{
  "n_layer": 14,
  "n_kv_head": 4,
  "vocab_size": 4716,
  "activation": "tanh_gelu",
  "norm_place": "pre",
  "attn_scale": 0.125,
  "bias": "all",
  "parallel_block": false,
  "init": "normal",
  "init_std_qkv": 0.0698,
  "init_std_up": 0.0698,
  "optimizer": "soap_variant",
  "lr_mult_up": 0.669,
  "lr_head": 0.00747,
  "seq_len": 768
}
Each number is 128 + 32 x the weight over the matrix's rms, rounded and kept within 0 to 255. Layers, rows and columns count from 0. Numbers have three digits each.

# layer 2 MLP up, 1024x256, rms 0.0736, rows 190-244, columns 128-255
078134107120186118098141178111126131113123170105101130111118168133122127129132163127163067120156069103154117143132188102134160150168136162134125158135142115121116085091061158106122166071156115105157146126103099073174176101170122105120208149176105147133088126152112043193100110147126182203060100181154108155190090092094155145146103112157134101143071109128144171118167135086133122098134
088153116120114117138116114124144177114095099110132157097151138123113165157059114053120097139156102125125054156089132128146112109126122132131182155163125138151143135168100136114139135163071145177087135169107178091095127119140124144121127126100105105118202113120120199143103143136122128111109112143123138162073142133124148198099122086155157080152124122119102174091148162148180118130134
125153101115129179193145100159095181151078152044117215167069133080110105158130142124126076115121107105121156083148091117121128130171172131162126132147127116142151167152151135124172183070128113113170121165111144174143105181123154112132126091095136180157155126098140136141128095131133117097131163163024133206135117136162106189115003104142097125159112163077099104101155162139124188095059
113205115065106078154154124147095167139118092096080178173134087073158158127187112098173089123159093132144090076128137166142171136130142116168098117163155135128158152123093130173141162146103127134201096091123106081128111171159149076165133071108161170174125190097086173119120070105079157102139180197088105165129151073101164148153113096118155134115133117105112086126168087182113071091195
119151139171151116118189115171142122099158187134122129101154057178156151087145120145125149087144122189188142151101218090179141127140159102142132146075077152189184135145147119167133176135143141149166169092093049104026120142068145127123177146134133147166143141099117095092142096140136091152117128184091098067092199166168137171134127144127145117187113114103184090127098048200176159086142
072155118139069166099155110129096139109119154092089137173124070154067056065094179091172098204082090104130088060146143070207111150159102135091153179135201136128127146092196081135096078109136206175154113110061137159074179135184133070055066166135147107157230139129085131143189103152119118093090146087076082169074128107123130114038136135194127130132164082136145132146116152125170131166102
137089155130145110102082154162125170167146146142155078217140119157106169106141152128112086124173165128128144145085117139143090129190129077141114152143158184146109092138182122159158181146152154099152140090152142115154112170168060116131144130143055124135092068123129171171123133192098075162182176121159098078126138115116102088136065104135115147166097138161090150133144104176140055096169
179151176124140129125140168114079088163158137090062111100183196099166075182134152152187127165157115179110132109115167148091093164150106114090139069118102096148168210093121100112103163161164111155076093117102062145098147125125182099125126090116122135102119094128146133161101133098182087115129056166123129134106186058158099044071230187103199116093163117163148146116136145157081104180116
090127093108093128057129152170170142172119109097119081152107105145223134148156153081190051190150091128083105109100125127101113191123092100192192133174135100122152121129100106110147173113138114120139127093112144131128089167154140138135129148113059076154126167104197184141128140127088104177127121133140120146154094085193156119171105126168098067123187117085169175127103128143103106108087
106135095113120106133067162175169119100109149115188103168080136143142175101146135133107179075146191141167148066169111111127164114169179136096132116106159138146198147105118140132124063142118116151102119165135142164142145126135149180107112136100104148081180090151129129106155132148169136114135208089120156128148117078092175163152149104143141127096131116167122113145067107178107115131089
136116118082121112184169191134068111125077151077110135148174060116047086152153057128070155142033052183141163109148070156133165083159091169133156149190119051127151117153070138086088190083111089103135124154116103149082152112134061184129192132077158152142146068190172160094129126147115176116090160172123160113143119079110072121098133086110155144142137097200085034154128186145143165092095
098098127157061172146075123133100154159091110143130125083082057107115091159109089072155121092103154101136127117143149105129155163107162113080123081096096137082109105173116128069121107141128108110171130111129136144127138145089192138070216168130144140101115113122081067088137161129085141134029086132084136105116100141140073130094109125118156106094139136192140150124106097144170164138146
133127112147096125081088158086154150119135132135162133089136103158120150101126153112134132172131227176140097085160104101089199087120138157065152097188173118121160103086097153170114095081086172115150116095136071114130064174122147110159160135136147083115147120077072137094071109110085180168124177160130186107126125130146096169170109121134140105123145109096144077201106098127119149123128
161127153097135118161123160221121098073086113100174109061190102135119124077149166097150109139139132120134066126114112096160109134175083151138169077090152092163137113135108107152135110145100107073108092144134127224148116111150094148135116113158191102136180144118095130187089089118059108165104137111120091123088131126136063105141118078130108109119168131128138099144114160133168158099184
155136150132101129118126101205212202159155120115181128125095141148130170164184117135147130117091096197156191056133116102111116167098149112110079152112132168068170115116194182147078096108103152162157123124136110126121119057101119087121155121152083156108147117109144129147144124199109121086132155135213121092129046125111151113133176118193085133102118107136153148148161146118096080116147
156120099120126147147164134148213108133128125083124121083083115086122111151171115153181131121094139106130127073146140116120108144124125211126144133165131103124071099130137158072162118052098158109147140093088123132193070104091145173140124078100183120145121133145163063135184154134145108109083134146143133171091100179107117187132118159147141174118109117127176179114147193121140093171191
124174125138130076141112158115145116116100142114141082104088073106142156123073134132077189092085123121131110178115150099144150129149098125095186115148103123122129100102084154150133146144079093136090119115168146115140091108145109171174114117114168152134164136106071174131056130135097128124135092124131106151078135129108171167183090088195080109069156074128086127099146146148147116133106
134078125164125142121124148119113140153174098117113150145153111144129120159149126123094122131174142133160163141088173160113131103184152048136105083134159084162138121145146120112141114140102117091111129143145085102073141161100113103147120102097104097121132098121138150082121122122122107166145145165107058148133120154096111164148088116108086093167095109111101145140185097074101131134170
135130057128051085124136146159230102131154160104108143136136084125181061101136149108119094139081143131125178205100080127151157110139141148136164183136121137110167133132144088122122090155102166177130142116036096158143138100075245156101114153155111181129159189129182196136156127116149146183131163076066160131083106091156161128056101121157180123141108128159131134060147138141099091123049
165149128137101112104139164154160147103136138100131130115117118141154119136123096117107113068096170143133107106130144156165167113086112084128162106131130140149112088124121138162093151084136097099124120187128142155151111104184160150177132108087180138129114101035124154090112103135125096133109109122097073150130110119111118151150071160074174123119126153157162109134115118084157123119099
172160133094144167127047144088146126088127128067098111120148123138114082127175120134147111110188164141105100141170131114117143137099171146150126138088109125111154137084129166142103084071138126105158124184124155125122170129141145144157101109090052076116135145165008127142093110152126104188108142191068168199110089136173113144156157052168106142105134153110176201099108137106081081122159
118142190121107145068142100060126140155134142093135163113121088171123066120149088105175139174162122138156118143097127110121115124129075084143105089123137139154096087131137160109084148120138097154133166102092139167147088138143143055131127119131137080113081156133125108150100136104126101149135132160098154098120114155158200087131149113126141099098125168151112162161131134116126138139180
110182108129159161107177142062172123146194150107112121096159196170149134109145101085121078160090102153107127163141106181154199127127102090123118077097075194108171155145119164134131098117174124193146114146100115132100092149131131068114100104114169182139144130154190139091139134133109151166091158131107060123112061107126131179092122123152142092119096139129134089205184065101134110129160
147136170161114149091137194159172071134154124149144113085145161120093070096132087087087105125132077096105111146077147145157145169130101133092173168166174094143147152111094123124159134074159128128137131109160160120148048075175130138194071184114162104116178139140158104099073115167115121173220167071062174175067185103089184110123087120120077196113091150138160153155090100107122111073107
123150155113141118164133084155130097132112117142143125075178150157068151132114136094124098116064178166127120149105136087175151120127141067081117142089122181086107142107106087088164135080124166090122123186118108121183107174087133142160101112154122108145151107081097115127077125113092126139174127100145088081026082147114155110140117089133127146091137146155097139097068113123084030146136
116171127121097159192187129092079123093086121173152207113201145092183136146098163122094102088119163077130125136152074091112149143132120142073131129115105177146116166130090141101086157134157110159164172101122096119175144133160172132181112107136132104123068093114139151107134089075211116095101141110102136183182101112106089112101136133139146110115177122162107044147147133141121144178117
118124173073100080133107084165108160161160125145102119102123127087164110108100110086102108069141168093108115135164096135083114132088137137125100128065119159120118099112114101101176096157170137127151149116118146119119132141177119146127097183115126162167118132116127106113153125168116138097116140134128139100130131125123203120108163112128118134139108102098141130108112150147132158116150
139118083124060137066153126146108142161128149127179135063160078112112135108145156060116089132147126084166201145136140078128107167168139094111143103143114146164165114092084200180157104100107027150108130093116093174135134118103119115059111105117124103126121152152126130098165120090104111148149181173061107097153055152117111113156125123139138107120144116078158114129117130166116124123154
166160115131122127084141120132136131114166126044118142108102146089122057134124136095116090135070139099166207132141116148133132177145111126196136177126109082086122144100147210086130154120228088190108141132146138118145149123087181162104142107138153132099164144053120079148158115113175129126113122095093197178118098136158202122143144049126058081130083165125179110142173123113124119097131
110161121140081082119067125174116068178144131129116179081132105174080032148164120096165068168159175199093154128122167072164128058143141101153150097107134086149129122134074196145127116130120120118142086171150108131173126163109069128104140117135168116145144138099121149128135132166149171182119109163170081090112101154126209106121158157141105137126197117125180131181197145098134186146193
099140058119155103137146139108165107143137096153181088086131127136101164130126080151114161060157204197168141177144122122110179066149157166053087139153175155116171107143122175107117142136189149112177126140100164096128090148095145092169172183122138177110130104099155175117073081155179092114117084132085132189134077089077039145142109116125086096120084117150100133192148135172075138131164
162096135095115152158133115120104094168089151135189127061102050103098154092129161102099151091118091093158152083103106157137082181131114157209169133133183144144160140139175120145165103135119167142111074132162159109098109100112142166103116146184096137163129081123152105123143109115117105084105144102116118147075161147165177143088114173127173108112084076094158080058128125164191114100177
063152136112164150118135166089180118087096157125129196164100088096136111142173108087151171129021126122101113129136082136041110103150056095114107110120140081129071157120141138135140160144148172104119134122149062092104145210116175105105080138145106158098121164163160175049097172155166174086127139118132179140171128166124109117107084102129189134163111148099129095086110090138137057089145
081165119118131109141130121102199165082132119117112158143049145126084146122111142133142104169061173125103106081137130142122159108116128236103140187157108091131126085117109144112169124111076097116061145153140128043165096149109163145186255149070034198130145131086121111044117118104111187141127104065050163144142109156115088149074110085109093093072128116159172124100183117175162134133146
139132138101145127158070139150137154147172108098133136128159147174149126154157086103130168139138160111194106135115111136145139152148151108171181140110109089151157100150088146110124122143131114163078143169156092071106154128113144115208139113057147137158112121098114127177083121165160149148122127153128183161192151075134145127099126158214101136106121122145141151040132096161086126122128
082146158108086139116030180088131107129131133132136172105114147123094045120163077131130225159145150091135164188134176189139110093175120066089163140090121158180059116126076142125153149053133114130115177096131081152061207135125131166137159127126116184144052128121105110088149066102110112140075101130138182166121073099097118150121152137221190098119155067121195173160144110111071130106098
199179181116160132172109107159111083061209160103141148169097104151142136097143117103093135130138161218156159027134161110152100090125133125156096172164131110109135116093132112110184098116123142139131086153124148135107152157133125133108153111077136120114125127186146201154149139097128068123131118073128139125103145160146088149151164171152052069116091096105146098146105090128109135131152
155116134108170101146155169120119118135112144113146161127121152142129118177128134132096103106097111161132110144067145152167086127133134115091152132145077161175118076156070127113104156079153069160149153080138140139104161124119098133136108139150085085071131133150103157165110112115105094106075188076148085161165149090187169144155122109146104100131174216154112130113117102104157133084093
130162150113107133103126109151097098118087109080099165127136110106140109159102114139135147070146103171137148128080181127111117121089089102099170117111145097144192095110113134127156149109127142122110114100127120131125163138048148150079112156179098149091122141164088169071125137090126127127178089120170127164050122145124192168058181177095155161059137166189125042115088116081151157115065
107146130115130149103117145143127169128135117113097108080123120148174088152155117156149114099136156135139166148184120158104155142078159083099175187101130131141162110129140134160123144141192074071115102112080128099169111160163138176160166162103106141108103157136143099163136143114091116121144124113097137166129207167120152119154135153115106166122177157187108134114093160197137128171101
112140138126180108184153104092123116107158121136119104128099120142116092122103090065148144138153124115115121159176140107127119147122101174130160115081109113119104111131159166129133110155129156144075118115082113100119139127142118143113087132130120138149063080122144072119136173155084104100140103164161085114150119101120117163136094157105132144124139133150118101129139114102129119166182
135109109099131152102122133071103166068170144152158079105123094090063139149066119141160114058127141110075132162116164111152150113106167114141137106117095148143111115106109112091119075122134109199108110126065095172102140204160143095111141046103113111108128152149108152074158122120151119102130138126187132099108130132058134142103101101120092152123127175155093132153132125152145122145124
115150106129155094098068169106092141074060157045150157115108198108182169190159140068081127090139119179131149151158075156080098072133156175168144143092133086131100041099117082156151122100111198169180105075121114173154102100169103141124176141137143131156099120146075136169226145122111107148085131078139077139124079099169165123087217085175119079148145129162059165184127167111110128155100
109127063161208128080128132078083077136138124129144108173182093148125135124142148145117141167158121103152178149206081115155118167113155149095099184153103130078128127102147054122179110114117118117132142067137092125191094157107125171186112164118170097097111105119117100108071113121164161134166103055113106158132126129083147090152095188056171109077146129123146142087137123147118081134117
154126096151103142121181138153158170176100168075122148098202114156173154137135138151132104080100133130185102150087131089162100149143097126066098142102145128149085125121169084156161131157131159141063169153110166126146145112114133102075058136104040134119144133162123184144158114126197105117159132141150095163088078101108050151120145168143141122124123117180063173168183150134117131171110
070150192148164125104097129145157110075151148111143156111201106109148105089162158128113096121122145123121110091073095148156093169133131114156136149130114132147097112170157151155145139135099163096088111129132075122146112132112086184135142127115132151119104126130108159110161141135070126097107134123052140179096147107084132110141130118185096107134122096163122127139097103209098101134032
132106154133139121066099149133128131142131096123119090087160071112066112098115129150144133120135145136086111131139097147112111099143110144132115103130125176132152123134137140162145124135140101141139124154090162106110092088158122092138132112078107153095110123131135134069134154131138073149135110073147098133077136106101134113099127125157095123113140154158127142195129136172114133109158
136189072089187128186196160130177126150113139091110090069101181159131079122168159117098155121080117132134069134106143153154135166134158100084134222067166139136159071164159071155150121083143096120102128068171150139100080176187088129131101157127000163140157133124151160129133104087099143117081221089180179102115149095168118091178069126165137083114086078126163138096095097202113098165102
147141153154195081133130131094099078150091108114093067161092192114152126138141128117119096087143093129122113078112180143071156133169185093150129097122151155137120106177116108102126103131133093157089161141144183136149103117105150144089133113111163144137126125154154103131154089125082173114161148138080094115114098087104144072109155129152114148150097124133195153140143101143123172142152
142088132103128161169122145146079141159152124124094192142122133145116100149090126145149057082145138166137177062128144116122147181131132112071137162120113121137123122080162138171122107159149097161167130129121108121129082129158126137135139136099117152163114093112175162135113132198119142142113090144181122109092123082149155143151096090157109150134167068112112130130165154147073135173133
123145133115162133107153178161169115126127081211095101092181118171142181083151194154099117115135126142133128104172150109125213105117099142083172125158138119136045099114108069127119131040110128107166160134193088165101140136141189172139167125194083094092149127114186130072138103131076138080083150100138159122148105085106092124168128128190124135135097177191097136129115140105172144132118
102120053091173203105162148132213107133144147127160141158178133138168095093082073161113135121125169134116180097124110131142130125145167117118112212100174100020146093099177145051105128155106160139122113191115106127100146086086139192164119166088141191088152103145071148101194138136188083132139154127182143084146051063129114179099114158165108077055163137086091139098168123118117105140158
125098157145140166123153156105077154121158092174118117152118144171136110125109091112161084097060169168143136147116095084139123163110143155143113152044087103124104099077113155105149080138115139120132120060155165174103095219168113131103084183157098094097135110052116107148117172103118131123094146109163171165119099141136085166142097139229107151122118151105165140120129142092147060143165
146133134120151125074159152090135121095143157124081121109114105135138123135057123151178136128171178121124127058081125092099146157125169119143131147119151173149180123148143097146078172144102105154136169206140077167123134140110105096118115100136096198164134186142131098072088163167172118166105208138089130126152130082152213104153063117103149120082050110125154099138202153101127138109124
141111104137110140156140091138159153151118087143193116117105112117173136105070124102086134147115120134113095151128099137121138108153119123093168091162166139178131128093159138116080102127153139149142102113133189117159115086145108102158132137097108141158108135132157174121119181132101185124166137093131129056155144140119140137119142177129167148090134155126143146164151098180111094048137
# layer 2 MLP down (transposed), 1024x256, rms 0.0828, rows 190-243, columns 128-255
170061120092146094120121153172128116112120192176140180180204145126125090039136095153130164102104108116078127149120073063097050072100111139165156146075099142005152113143093129150123109104173112112155141100105112123132113085194123082025111191083171117123092129112165129107121234173131094072147131088133097107172150158146109126183144169091114059142134114151110138135072137124079103089167
154126132102172165154160158104108109153179157129171145124116138084144157103183140172074213157081184130099163106093132148166110155133122124147103078127175124126119165153179126141118140156158113114175083119061100134110193101111087135103159131147117139118113195148101099098181123112125091144198104102152124126174199140090091157165161149126097110155155175160119126178105094153145137149140
103134124156111111152181200100108146173167069135143142138104141161130166170139115130157137094110070147125128153120169108141093112151123135152162159085072116104099106092129115055130109155176131115073157109115190145158146106069168172129121140104110078162106134129145114168203156107142133134092157177146087150135128124073179093103156126081089112146090144144098146136146160047100072147088
104152130144123103121108118111131116165165123117194078127178144215131149119177165043126170111129104127159157159133116148046131090101137079157078142059121149084096114097122144141128093109116101119110123099155043097164124174077127126118094122113099108161146118129124099070118129174170125149115151165099100163138186070129135154114080131129087122060116097148198141084155133106099106086116
051149106119074137104171157127099199104094183169157146161148098106107136155161132142083129127142121111083140128183140157172104208178086107148178077155105138122172128114128130146133122127168151166164106130171087108160202080149122129117179129093141082175074095104122143169087127108129058119096069104168139125105130143109104177196134158123172127160062118116119096167129166053122135126123
110095104138073194187127174172170172106071126131107126197098156089096091133066255125095120150117112163045111123145148108188154098165103141079153178176163138124153176114149040097135108146106144132117190141121199194089172092151141140107149107111127109108196068157134136106114116103069152111117164102198146132143203075125104125160193191125174120073117150123082170145074085115064070136114
150133179142126112071179225186114174165187145104200115143166133150072169119108116115078134098134101129106124141140164140157115127165052126180157147131191149111072138171163099206107090132111083126125083094146104114150148164136136095125085115152087123108061101146167192156161143120180129138177132138137162094163162150157148125128087132140131120197152141050158140128201094085108129120152
098047190137121121204196072092114067196137158140121125255151181141126166096088131146126165166188113078104150148109115171083134096048242093065166178064112091152119177166218148065114085086108112056179115044082164110240196102131130119174129108191034141121070213064178081147132143095131097160168084168213121096101140220133133138199126186187119147144096158135102130177137127155149137063118
137161127157089145127160145148144162139085125105091089133127151067112145151117093135163172135119098106116091083140163150171076129153130077160096148189114116171149088106096132146202157143135113141186175144082142137160128122153177130100144099119094143220129140155117146113124155139142085089145143126108163187134164148155124145108096134145113096195119154104145119127101151151118067097164
151072111165098163099132164133083138141077098095135098142123109114159107103145155165054141117107144163134068137123128129196153118133110121117123144122073129067100112140110129163170167138128148093088106052113152118092126117119092074210123168130152123159079192122165126087145112150109155118135150142159166145140128175173104127133134135110141111081131129101136109135140109096188132158121
133128084097120048093121105121114163068150154109113142154176139186137148072201120120144102098086116166127177081098127170165158141134184165050124117086111159191144108140053141158159070113182127124188085091133103153148147163064067092110068079080179150135135152102125171037115121156136172055113166088149142097081176113182138123180188045167126130076138132080090135059078131166089083094135
084125118127150096130147119105118102093130169132142114124119157127062171142135091166109177143115132132083094170138156166176079116152145098098126117192074132113134082160171042125109089150149149103128133078120078105190105131191147070075153189067158152079153137125139077189132082105128132110135074180106157101110120125102089072127124147184154136112150132176100133142125111128080097134085
177055112105116185171103082188200079148134139159108175220171117106207161166144068137095102065093126085165108211153149101127187090096157119123230120122124074164116133077123082158151132169132106155163122136111120131042186136103120162139130132112081106147098132138117101138171143133078121103095097071120135139119122124137122144139088168091098117162122108236135047135106148140152210139116
082128145088143126100142144102087171170117092140187131152072071072118111091139135140079159127072108085048191101152115111135171146041123132124047092143155135123168121114158105132097168111196088154117146104098117113115090093139130096153163171119107107140129134116095078120177147158116113127108137150109139146135142133131131114152177182107143105117088126152127127130191149153119115140066
121102122150173151088144101109105093118120143139123145092150147131106104093123142195114176153124130166111124164183133132179140135116133188170190128099147145156169128171102126112134102129126122178114099133090150097134133138128145147125101112160189104144155171103115177100142170096122121145113106119116127085114158134130120158089079169139122120187160152166141157106110124126154130113098
052170141172150127149100179088108142212122192185140129152099057109130148123094103098139122130130172131086077176195143099119114116110150048122093095127131144101103123125124176103161128177167105148122089202123122114115155073153084127153143179154149204167152104108150156108118132108108139111120118143138105106161130124126130122137167143076126173122098157078162098198067115127114135092185
134127115139122158123121127132092120092125138135121143146146155155128089152149132168146103169147117158113159095153122148131120138111149144156102124145128108154140175148177082126126120077110140117147118113090120155116164129112120097108116113117134102133084101146137108129178167108144109127148148132111138142144127124161102118090179162064166133146116144131126153141112110132104163151149
121166214189165119150128098117103091102118098149124140129147152133105151105149130081150153102160143135146115113125112103108138114115119097085138099107089104135211110131108115116181134128095160192144144118139143114157190137147131121146112183146169107163112168158109106131137176103132141197154104074145140163104129142149163149107167179157074103135132083115153152152102113137153101193149
138114160144150181110135153141096164141150074117172131163099078083116104121167060163127058064107152149151121110123141101096069116114129083060158170153152133150128097097149121110152115222208118171065145161089164110205168177158078171178172115110109107075085111131112095177121163134112030144144181140086163120071102098139072163035169128164125098155112150107141095160122154129152083188145
161153109131129085061185158142127170100158160164097152154149136115114088135098110143113104117155126127159065093111092169079134108141164069122114135118132099126172065121143136173101118081133150135078088176129114143142085143097166150149116192116099148075135068126122143092131118105131137133129134208108112168141106116109116161136093124134121096128129116129113091138091089089043154166175
127125123145090082090121118159122104156164165148145084134119184113151167169086118112124146087074152148071137102114162140136147134165126090122148098164101158140142136141120126109142150138138085181060205131133104135119118129110105117150202132107177131161158106161214142145168152161131160137108138118159113105111168133091164153089149152083136126160163097163087096120158076183151185143105
133155151111115095104149095137102135146099148186141093069110115095131133155125106108094150118113106107142185148103133147159104131107143168143140132148161115103092145103084104119114095191124121106185141153156120159156123138130113101085114114110145159100116101099119172135088095120164087116128099158155134128152145142106101092132175141110102135100065136099129104106136089115126181181150
135115106145069090121124146157079159131147141094145086076110117157174123163097140136105136093103150109152122161088115152131091118164150084050104144161167165098074126146160146122155098102117148109110167143155135111158151170116117112158129117141189102193163183101090162127126147167119146150186119127094127107155085104113118111118072140122148137125184115087168129166129159139085115094092
135171085048066166118117132133126078095126112160144129155126178095158137127105064182133142079125138212164157105185141113113138146081146151144136087123115116148137107111132097094141159096096170117069170116107163136138122128083103116107103194123125106144104126081124186094083147163088116115151164100061143085117180136163164088202117162172139145130135187116083153179180152100155080120167
141123115124115148109114173108117118121161120148122119168128104108159134179135108114159158105177093110121186103193145166115100125120089127157111112136146108139117098148158132135102123128144110139156148122108122150127141097142123125131171134123135152085124181148138131169161140119182155110095121170113116129183162139134117129120123149116124101142104118137137133160144142135131179103134
106134070064095132167170096115124156089164110073165106126122140096177128133144081154119156105099191164100124129171102137066171124121154157141189190129175103109172120121106056142133201134149085144124152064091170132145143149152073136139107104153095164160092114132160120128170156101125171116109147097140098076066118069185161208135126144141150111101137112117146105171121155117094104085118
129139130161149160111154160088140117122128123128140126149117097149130123131179127164166160167139091124146142118119142127160136125161116121125151126185125076113144131145138134112085153114109110139114124161145149113122118131123148111126145105131107107088135103158108121149113120116077120120118165151110098132142125125126071128142118145120125102146137138145135134142143100107096129146124
132068110074110118179192155141198097126076128136177092178069132056116093131152143109134135129157106156117089155152140103118158083099105181169111178099117105089121127167079134134111123076120128128094109136160134161164162092121137132086102104110085149095102136110126121192137116106066087115113131081102150182125112135157096143121161151114120141150102141136143098122139081107173114147094
137125131155152125179120128122070099133138082131138141143120109176069146148169173178163193122187081075094058123165181160155166073087128159092115154144101151169140146188069107132128149137099156113142156119131092177141087129124052106097163103097068037141090143150100144177125134154062192118124135173148059034155167187140144124136140105130152134116133130112118135152163110143112201169115
182166176110181118156115158116139132165121078155125079119090087069137219078182069154137142159189125179125187099101140153138169104096119079107131113108079095139141048165159114149113091100166165146130187122074118186050133170118120084135135141120113166083124094071124121145174120105069106115159148058094154098113156107143137153102172079116109153133136147141104112165107162108097184108094
142088150169117174118165150157072063139145139133156125155132122108105097152157110102121112112086072118099094119160118167166107133139105107142151119069141122178144135143156069112114116151123111169121119124123122149136125114161126121149093112109073132135097151148106146136160190068104126104153148110190100131106177153162149112125133129118153144139156112084142132117103104129156144118072
155067166129135161068106142106162140114137141110068150158178118136145145186156117128167096113132121095137077130087097149122128036156145142180137112146142096148177104102089155083141159128106102120136202125077096104180207124175152163129164100086091127147103171117156157136116099148153123202148094150198105137151142066106139121140140040149132124166177159144135166163101096106069138109056
048113136124122136144180105090139148089118095116141083116121135115123200123124157134062096179125085152130188127151116090124148090187173151134184154176138174110137109126128113086093154174126094090134128142170149150116059138101112172166122196124110102209093137121168173089133084078113169081092128190133169144125159128116135109163130130127115092148128118165070102177139116146075156120109
125134091152133122081122124162110097134135121138195126113128181123132147207127103056166134086154199189188135150135052115172143076104131109166119131160187125106116132166104133182077159105109144124214125153130100112051115120114042171127096115029111178121159180143146113089169154142091097066085136162142051194168102142157137158118160117120142192138200000113141140120166209125137106120103
157112104122097181160059114135150109191150082151143176179174152126156111127090150155147151077116107130109146139083155145174147149106144185126154055051135101158110217113172098151134078080099132108038126118094131050118185163142172101156160170123160099123130104138169087154097098157089144139158149159142175121185115139107158154176162104119144142066148144131098154115134113134103163093075
127143208098181144163131116171139113107140129066151073106105105098125131104111161100133171106071134143169128084114110143120160121145133115084213134127042057176132134061102101121149179131072141161080150097083134101087149079135154067117138128105155171127117105152095140124115096155177076148114150128097178130117159092161120162077173131067205111117087164133205158040151050127090133146162
140125167096086162105129128158114140150091119156098098116125141118166164181107087075205148121104121160128102142143141107120105148146146120145107165100136130129097112137116101111132156084148079116107094105134109125147125116128138111116110088134118108150135095093172154127099087107165164106126090170156138132133147085190132099098154188103134136135073193206095137097157152109156061093131
253121111133128164109116129183146195103143133086125114107142145158140170093099125079123140148151095187094145146131097118137086111120192125079140138176138181086103153091124129112183103110134151099067142155154115126140124127094142067113101110126170137138098141182107137121219119144138131111182124147139142102113087078152054104140134158157059085089118121124111151062115120155097044168127
122135078142177089147124114141137149125112100175120152127098123171117186068163069107125149115152144120125120083135139087184145149187169144156082150099127137165020164124104125099136143172129088116151172113085137163130096114115176107182130127156155086150117168186154134176178146081136161130141086112118147157132161114100102117092089125144111102142127146149112174124158145151101115140148
134088130146153119092148117154106064090096167128130160133122110173160118144098103119142134116084132123095061114138105153142118145134130189133101137135157157078179138124129124116117081115098167135154148124168102157162089161103127112139091120129161145163133135107105118168093156178123145153147129091127126118122132137145114090047148164100147126165123132138089143160118054115128153145099
124112156153122114166138143106130121104154158098089168186165157079137196139161156177144116115190108123132097113091152150068103106117162174167121157097178152143115082137118147134094073067118121168116123141132117166211175115161125106107147091139134090180132153150101108106074104042192149103156155192103089115153129149139097111127146172112044139132114098142117107143088131193141190108094
153122144111060148116093137129146091067164191154108143159072154133139097176138122105177101157139106086137195121139119113120166144138131121165108127127116089142166101106073136120171167099184159122140176121125136132073083090137111130149150161189151136110177150110174170170158136096097132096094095111070191166159112078113140100147125130127092141129099105119159075131087070230128103136102
140131121113140139134182181087129098112120156128151116102166040160193135183097108140143161174038101138075130067099107141085180113197135155117161107108056106139116126103115065174064105133175119127100216120162110137129155039094153093107137136197122122142101105178164125145101125111210184103103127143111104147169105090094068131152135089141174133174175159142104119101105110091137136135070
116118118148100138181155125153125148164126124081173174088144138077056091116118120080153166094104127136120103162079141103135141090146119120120132133145164098132110142136155113130094081121166113146143089192154151106136163084140149096122126101151111159059148161152132132132119122108150102104175082212184143072169109129171126125161157107112157190133113085111101126173150144112147164088108
177136150108163084100122161120101121126121076105151160137048124181150133150070129145092133122116117144117079147138118180179162102150156082133132150152103155149132114160156197149135091125133140183161099159197156177128134142143079094154157166146157149129095136138124105117114122116097171152120157157081179086163202130120212136126147113120092167098148111074150196111111119131122173089110
143121053140103152128093196124084156187127061152119175123138127124065191114088167084199083102108103124097156207168126109121118095160139135133145086064124113164131142113185088107165113107119115160119133136120153157123186124140169114106094107081154113182097171169104131097111093112144153056177101153173168166116166132133093184110093177105161137116099117139148089132118159121149135055136
106158137090108116147149099118203154089128072138120123136120134108162134096091143172114177120101077134099111148156136119136134164143142118150119142100120086146135109139088144168093144107077179137095141093138106135173136144142127117130151146121141108171160139155153132143132100131171188160142133118077152161148118071181120159120081169106171109118140104076112077025135109158150116090141
080120105199131123123112095203146107113201128198164133167083128128160117115098099143091077150199119085212123137165123137102075138107097128159158190149078139126164106115104179085126137111145072158102164092078033108125114135073156171117148157141128121126116112172119136163140090148106105170178095059156091186141092068053172182099163060170095169135132143159085146162123108145127076117169
123151111084135147063097154101106179124103163113098112123077130122117117135115099139133153131153077138063084052089153168087092122117106118098109097149162158161152113148119116134143185137148171177143146156166093142135093111137152188144086141141114148152120145160097170111140100140141114172127120108137192156153090057123129126141132156126109143173100129083114143114167127100146114149098
202063136133242120106095113085197131126105185199168108166073130090068164135150140055132124114113121140153092133142148167129106124137158103070183107120079147159174130146113097115088218123131142087101165104185142098103122143085107145107104150103081146151108123137110136134170084155187128135085103097117179135126099126131112110136140131121119120106164098110106107145079101146179063175148
085121135119133160180135163131159067117121108134131135129163061181147146156200144196165133107147153117169088071153164054145128125110132086127155103178142097068139119163163093163074170121074128148127172149142106063085119173101146097120190150166103119096101121196094090137179140144128122159183134137107146073086130079088076113155146111075141133180138165152125024039093090123174139163177
091155149164128131094103136129139134175153101148205147141098072124088165132069131143116152119137131189186171109178148086135116121137199092159154163138137142146163098143123217101132073145121147142169109110130154087105127182139090142203137173101094142172104155160138114128170115152115107117144133156120140151171056150106091093169155102089166148127151230149111164148175209121098119118107
123100112143110140129079136139144069143142171176119135141125149124120123141136177162148174145170108075120130159133147159116145118164106136096140121156163086142158185151147096116110150126110118157168091155141120078151096131134109151127112052059162116095084142150124175128097155135171161089104125150073087146120168097108128101093148163124094107143150155120101084127130152105125163177083
076080091132140095193091064129103187193087084111138117144114171152087109122097129185107156100141097128142100108133113163104072150144095179139112127126148117124185102164141175124155120143134115149140139066138138056105161139083113066137148142166143109164130125147094153154120169091106095143137077151185138095168136178100111120086174181085131163107073160090035096101121106087133157155100